{
  "tie_embeddings": false,
  "parallel_block": false,
  "final_lr_fraction": 0.1
}
Each number is 128 + 32 x the weight over its row's rms, rounded and kept within 0 to 255. Layers, rows and columns count from 0. Numbers have three digits each. The size before them is the row's rms in percent of the matrix's.

# o: layer 6 attention output (transposed), 256x256, rms 0.152, rows 26-56,154-184, columns 0-63
# v: layer 6 attention value, 128x256, rms 0.175, rows 27-57, columns 0-63
o26 095:081159126106123091137134153106101143147135114115131131169106157142085152112148144161172120128102109127108145113075128164172081065210136176122211147145152155162155112125140092128176137122094090
o154 095:075109122113198131062103134146080152051159173120120097141095149185097167105138185087116121085086165083096095127166119128073092113120068118132114121091111114078135186104141157176098153142108104
v27 097:188110111167143112080138107140133111128121124156151141153180146139094160117122149174112145101146135047113080159161105129130164117091145100089177198115153062162123032165138170092089147074156182
o27 096:100108107151112180132129143131082096054133167095132102121078168144145128092124117068117109133158135144091129114191182090122131137200149124147143134155077078111145151084122134153136210121122096
o155 101:172198144122129102132117132195167127113128098098054189148142100168108111158151116138153175189084079125193095127116165130101088098100163106125095109169171118113115201093155168142107142156128136
v28 096:141133108109166128168156062131096191107141133158121075085130152106086100157129051090122167099136109097156104131176042095143096140149177123099145136160108109144133121115102136115153195146147164
o28 098:140104123129153193100126175159167152131111121079153183128189133170142137117190135111170101123124055057082175115150137105118183166127188123106140140136150145141077190104152089099091099141105075
o156 100:115171148084106149141126109141133112189113137182122124150091096159162139125075187133092127122150136095147100140150142126134081106138119142121083062128098165073144109151095153076193179088205076
v29 097:127114098157163128130178077172099143064126166135082157124156164188117157111093092123056105126144112139140103116167131158175138072127137101166095135128127083108152103079060071124125099146129072
o29 102:177150150139125137104104134094138121132105048088120133110177188101109119148142095111083145116064159111134068142117134151212122168123122130121128175141138183141135125135207086133126115103128116
o157 098:099149084096077102170116115115064078077116126102123086114127087162103153172114125136129070099178118151159105163132148140015083081157106107172151146179134119099192090183088149154125123173125126
v30 108:150098133114128107146148077103164132104119103147114103078142110087171132130097114091099072163144158127182130117073078156113075150101131188175129130112119149168139159131112137141114190181116110
o30 104:098139176138157107146091147179142151117158085100134117162066121096056159186138137168111122103107092150184153091076117115101082150157097075161148112162119125137100152096042162131128074157147150
o158 109:141146136163102124183107088128121137160113114116110117116112113165197086130120095131117116152114155192112151167148115151118134148083220097118101167127138078125128036109094060137130147144076162
v31 100:090150139102159156191102156148167158149123101124105074113117178082168123150161158148172054141137147149133185161100148110119115111125108098155097065072207111122136153151112098138089068139148102
o31 106:046140084055105145139155112140189126119142137082164137205119103129149235164091156144085196117134107177138087078170121118110154104168087099152128133160091084113116112108137131085112124185151169
o159 101:163101198165141093135104139116105127141117127148038093162057173127090079126099086113090129104115106092147155129137102112121168097124147136103138124104183072106144101110159095138070123075111074
v32 093:158111088158052123173135160095142125087127127143083128063103121149078124197141164158133149159107140059211163144122118147141129155125165124175169124095149182137173142141106086076156149153118091
o32 097:187129195123158082136143175156088128155138124125117143136118172089136110115119096147118179132111107192130079148091089115092097161128082123136120102116113137091112154181115157148082096156095084
o160 092:100113099079110117123110102112136109088093074169149119110125140111077128119152154164108084095114138137098147141130157150107139096109127160108123155102128072109124154072113139113112212092160154
v33 093:169130159119116119120096158128115087205114071099157137173106103083146201082129098154112058160118153140156130116118088077166144137117122117137092173124126132162095154110145094226132084080122096
o33 096:125124116128205089114161175087163139154083119098123129167116076155088172131127085129182095131119140160127133142165065134079154123088137132172108108141149145157062103127142156115043157175097121
o161 097:110108112093146171141123097102129169095136106113104157073127134164117152113129144206119172128180163139137156119147142161173115120171149172137125204161151133136175128089067101132145142103158166
v34 102:149119139113116140118114093052100140092148148166136086177156090090099151181115180129140136138159129127125073128117116103144100084176142116123105135158183099140089125129151098110112114189175106
o34 111:110094115136109132163129148133078116154117106116104178117094139117135161134216081137123154059151126110094145164164131129122172160101104161116125165146129117117073144164086095138087094130089128
o162 096:171079136077151177081110191135133147129110088151097145173135156105137113157132153152078133120114160109131147128083112149181134140145134095100104095144128121158117122125101162045156155143134153
v35 095:134088116089084122119109053085143103095145095118078066108151160161110096108118132019095116194145124124162133116139152148082149119151116135128119134141140143114126151120166121116104145130127157
o35 100:136090152103147110070126168114145116150106105105125055148131137170144123141136139132099102175121118168121106094094140174146130094152059173120119182127133162084209085176171103148131091135097195
o163 092:128121130114154140161112178165132094133117153154116131144129131133188136136106114059129157133167088153174152170132138125171090145106152108075095140100135135155108122219132100105159127111090171
v36 100:163071105155140127106083132072086120150104165147174143179169132144071103119150154128155165144126106185113046090134161101087156134098121107147142106187129132116148172193178106081073108115165152
o36 097:133144114090107134154093145163144139190166119172159134149145145195128121090141079049088090104107140071134141196131143181112096068128097147147144165105116080090228089128151108138191107156127098
o164 100:139120164099106124174167117114172123143126155149139042184169135135111170174102124103143157125165115212120169111089090132149145154130176108101099043119118116149070100052140144136095168162086152
v37 103:146146123127127144139139146093123125173096139124164083130175179142091138082094101150106172125109150117140122098080166142112074090114127134147175120107136142135177152130099065142108085123127121
o37 105:149161135073141155116169206149188170132110114122088138077167112187104194136137145111169097139190166074136118124140105110154066115096104127119155134191203096089112136110157130125142100124137196
o165 105:158115102183149104171091142149130129137166109194148153135095105102114097113172139115074139137087158089115177151085087178093136103116092131117151102058144094159163131160162127108095122130102138
v38 106:145063188101079128142106054181144125176132167107118115168181087117126171132162125193117171107166113174082106141146168117126088032111185071127171115139163167178126175160119137146165158103121134
o38 106:116133141074178150165114158144068167119146077176185126112138086136133159113173105144134088141124172101081219118102153184131153147087111082087042092149119051131119108197145103151124163108110127
o166 095:130164115186111100117163125112166184122154099129090143132115113138107129077111139105120208112051066089136077072135080109141149169165148158142110113107135210113139133103102131111164128098131131
v39 092:135141147131095147153148143132141077129136143152091172090136097143180107147082123105177073112131114155188129153126136095181104167159146199150110161103109163155067141162158115118105090165076142
o39 092:123157156156108120110169203092055096120119072148139176116156139121105100081137211115152106185106133175087114157159135080160103166107124127165165140167110138105123116094075112125058162159076109
o167 095:146149161109121229179132059136136178138066122138129084142160085119121144183078100124131111068092073093123143079125144116180174116141143082124085107086114126132094068109131154086197121116112124
v40 098:110055113141102045217168165119130094196152066143133180094097143137148203108141147132147123121071145187161160124137121098118107133120152120174141160093086138080183153147121114063136167170066107
o40 098:131171134059116172078075180114065124121099113195103146110189072134104115147174098133117133039124140112180134164110134175111071115140146103089148104089178168126172121159158147115083175123136100
o168 099:160093089180145104124131106169119090147130128093139140139085183073140131040153181069150079109170104105069111064113126103059187145104071133126126162092092187111122176104145136126108108147124130
v41 093:120136125157165074140162093155097172159087147164122107061120139173125124123078068166113110143160119103100152120121128131124143153149229129112094103098114172159140136170168090121129149078113127
o41 093:210070140200154136105150116092058154078109111139136169210104112186134103135124132102174110125128184131154104096151140124120101128099121099122138121095125146127110110091122147121135135101082153
o169 098:102145137155132147134158114063200144046138133137176103101162100107164134146148076139120108145125066125101115140183138151147128125093114164153163067128091146110139116172128175097104108186120099
v42 101:102126142188140149149086062156073143091129120046098085131095108188115140102122150132149165093168082158091099096089112119097145165111057085141117103174143141113104181197172109125095114140150093
o42 105:120143151117102161147137114140148102115092030087173136111148102203120131134127089117114131070122131170108125113131098119144129085083086115149033154141135143180160102103104103156154156116110064
o170 098:092128106143113118152126100135133128104135170153123129070104147152142154151034125000089114120081101099110133168120115180154126135179118141152095122126123116144114130177174113161135145102123106
v43 106:101118143162119129108144094141169157168126060152063190160159053090163171083184117110112138101093126096134112135078119147140124131098136143149123138112174084144127163136115119111177094164155121
o43 101:157205105101104123114117086066188160118148120181142148105065138071120133175096127102132071172165172176123146196139115146119097121160146116197173116113043096125181142117152185182184121111069158
o171 100:181117124174097125106156082165140115174106137078117178068159243095140086110165152103116160097096091081142112089117140071100082182112147127094087124165129125091104088119148079099187140082170123
v44 093:134204097170083147142104100127129126145152140138069145123135141141124137099123147105179099103094122086148128145149103107121096142178060154135104078118145074133107147105109199132134161117078158
o44 090:143136135110172146113126108173178107092140113145129089158186174158143110125165109095168090094113159112160126134134154122109175089115189121122145115118115166141125171178167165118105134100080135
o172 097:143190145107133142173049087094139136065118106073110132111131127097135115085147154137103116199152147119146140131159174124151134105139097095145116106162142138145147098134086125117068086169112098
v45 099:162147107155123143142141109097170063133123096120085086079128139133139121130158126092156173148137106107137138099139134137095136179169099128133117145116139165107149097100140087127110098150165063
o45 104:169094116090157111107095173089081148095110125127129097113097175154098062081129110105139149096092128162158096054122071105163172182129151117179156071097137157086137109200071097179121092128108152
o173 092:127150105126110114145140125160121097113110157176156117112132083131077110152154138173164088081160169137120079109103102111087116091125103137070134163178135160145160149122132136071098153177159091
v46 101:158086133097147201151174129126158156131132155157117103110183115104090147089163052111122130123101121093209174098125084067140085116126224122100146089208093103115089162187104141133083093134133165
o46 102:128152127105105197060155131115126137136126086155071127153126091162149130159126125116111145120095093090083131142134110154160136137144179049162117087106115107091114139137076137122116071132168084
o174 097:155144130104142096208111140095164090147057134136109072155148111123105185098106146148116153193131142106136145179118077104084158100144117104099128121070148137097075151110144141183175146117116132
v47 096:138144093063131130085122108177161062125114092142128132185120110137059106073131147090166125127062116103155180146106077191141134105114155135109075118106139068143135174146120130179187107122150083
o47 096:137084084150133115126167123091085073180118116157103046157088087093117153139084157116055097193165135115142125117118134169142150064147132051132173167120125133120128149117093087094172132125197130
o175 096:091157165107132118097131206168090164122179124139129138160166161125064114126088103106144149163107109117125116175122104113164074134111175173178103149189168183089127110127138104149140188116122208
v48 097:106112144147146158101103160161189084115106130085112086168135172103166096156114103121112111059086118150144154131101116122114100137076081077145078144116117087140154104118121079094150112141149204
o48 097:171087115124163128160111131105127125098179149140171108163145155125133118159130131165215129178147139138155120136159125119124117190058121186109113099149107127189142131078116149134144127179130143
o176 103:099114154130169173162124070140075176096090078160112112099155090123104090128076154156089106113156081095143179198072188110100121131146110111143139137148121092124085119137169073115113068117110109
v49 094:097129030153206104158094169115120128083075131135098052105103105145096102151100144088110085181079107166110202144059116159145128157074144203108170095091129109166131106149153135133126155099132144
o49 096:167122136162141100110116128051183205172136143088110057091112112116170138115151155143166127120059159122158168047169072131101097176123152133097175112167108126170069110133114135117107079093166067
o177 092:086182113076131149134180083105059134124094119180148114154118146126152122104139122059142093132148169136134158098086194121161195148177133162186092099171157157098194105126151080144155192131160103
v50 102:126135136085144165131153118165132097135112075158125142153152085189143125095123079160110103136113179175111137182120100109157124131131143140083084097083120122130161111083158159037138108107133142
o50 096:113162131141063157131107123121177115154145130110158140149171112105083074148081126141172095143170198134129102128116070143077083074131112169187145099075127167113115145095178114100135158163104117
o178 104:159097108107110091137113088133182192104074129129094150179095126158117130098160100139126189145166081150201113146128101090100147149150190125109107157155118074138091115118175126094091124181183144
v51 103:129118104107144131097114052129107116185093136125145173110128151194150081154170146109137125135157101143145073052141141162182165156099129151126092104144135144127140102182185134146111114138140180
o51 100:129187100088197117125131103172122169126062096148108123080117122160112108168142107107065154112169120109064137096124127151133142155140103093056133201130188094076141106076160164170162120158089110
o179 103:079086138150092147176123137074171112060138129121107114171152215101121169089097190163145128142121189156202198129157128095116131100147144139156104099118138156163187099125125143146147141125135102
v52 109:122075108118133153152164123144118132139173119102161135146091144180187142135146147087110157100098185111113176109081162189119165105122117170112151092112144206140126103086099099133140134169119130
o52 114:100117095135167088124171078164139128123102148056087103130152172156136224145061219173123123070110134144187157149157138094166141114131088116121148197104111088116138111203157147125072127093165148
o180 102:122113138158128108141103137073157117159146136155129129124116164124134073150191080139145118150175087117136110116131123164136117124105147129117118154113059113096148137134118113127143085127143111
v53 099:126084150171107134151146096161039128134135146108187145108090144149183163069102116111142096125096086146142126144097101112178159130128178154179124162166132162143077132048090190149135092112135150
o53 093:168145171193091083087141065121097127114159194202102098138109069154085151130124118132105141133094154093140161103108146076131195093146130166133071067132068121137126142141118113117127127079081175
o181 101:120157084199145084144182129158112158150091121090118147118129144115054110191161100142105129126106127152134111113154152138108150155143167105172128194105083077134148142195121177137118096128146154
v54 095:099191144145068122111150125150151132092150081153110141119112161162112153153149148141065132138087153140112130127168093107153132094130122173138062143112140137118172173087129156123123116157147094
o54 097:177083144179141145099168147148116148144103130092109065125132155127129161198118094174108157101180135132135120101095103126157141154094117184168116137091136144109129101088148113162049121161162128
o182 096:131159156126176058178133133086134097107157144082174158112195098107111145121142099071137114182091113109139183080065139141139167138135105105136160130109157049133137099177120138144117115171099196
v55 097:195098028156120131134136126128144109139099125177178127167123155142146125131141089130172148131047082120065062115159150168156140086134081147147168107149170068065123128110130150102112162131130115
o55 097:124142134106112126126106159135130087145170149145145116154128140110093145142148125109114097078169176089058150168109148097104055067096133109107112117152117162084119178153143150123150156081119083
o183 096:103099095102153098122138113132080158145102114146111125062126069091113127117161112158120101173119150145133158163154100198131108163131156130126144134128120113123113148167102105116095126175197190
v56 104:139148175163100132157185175159085114091136107161152115128133052216121138019151118129129115083112100093166125134077147120140090110066110032144168157147112139158149070157133167162094121096135157
o56 103:149124168097191183112114089075128109141106107142155136105059104116128091121149133098146138164182133136123169131194135064130151100142146176122112115142095166159101118163134120155163113131208121
o184 097:152039091099180164150137103143172162107086131033093131214140134124052132154104072127085090118043179091103159189113136176116133122113134128137117153067142124101123124105156122107096154082125065
v57 105:130142098161125148136112128114112131101106118103097114115150134139131113141132143146141139087190078141115137133100106120087151123104150145104089063155145082130137110133086181116102113086153184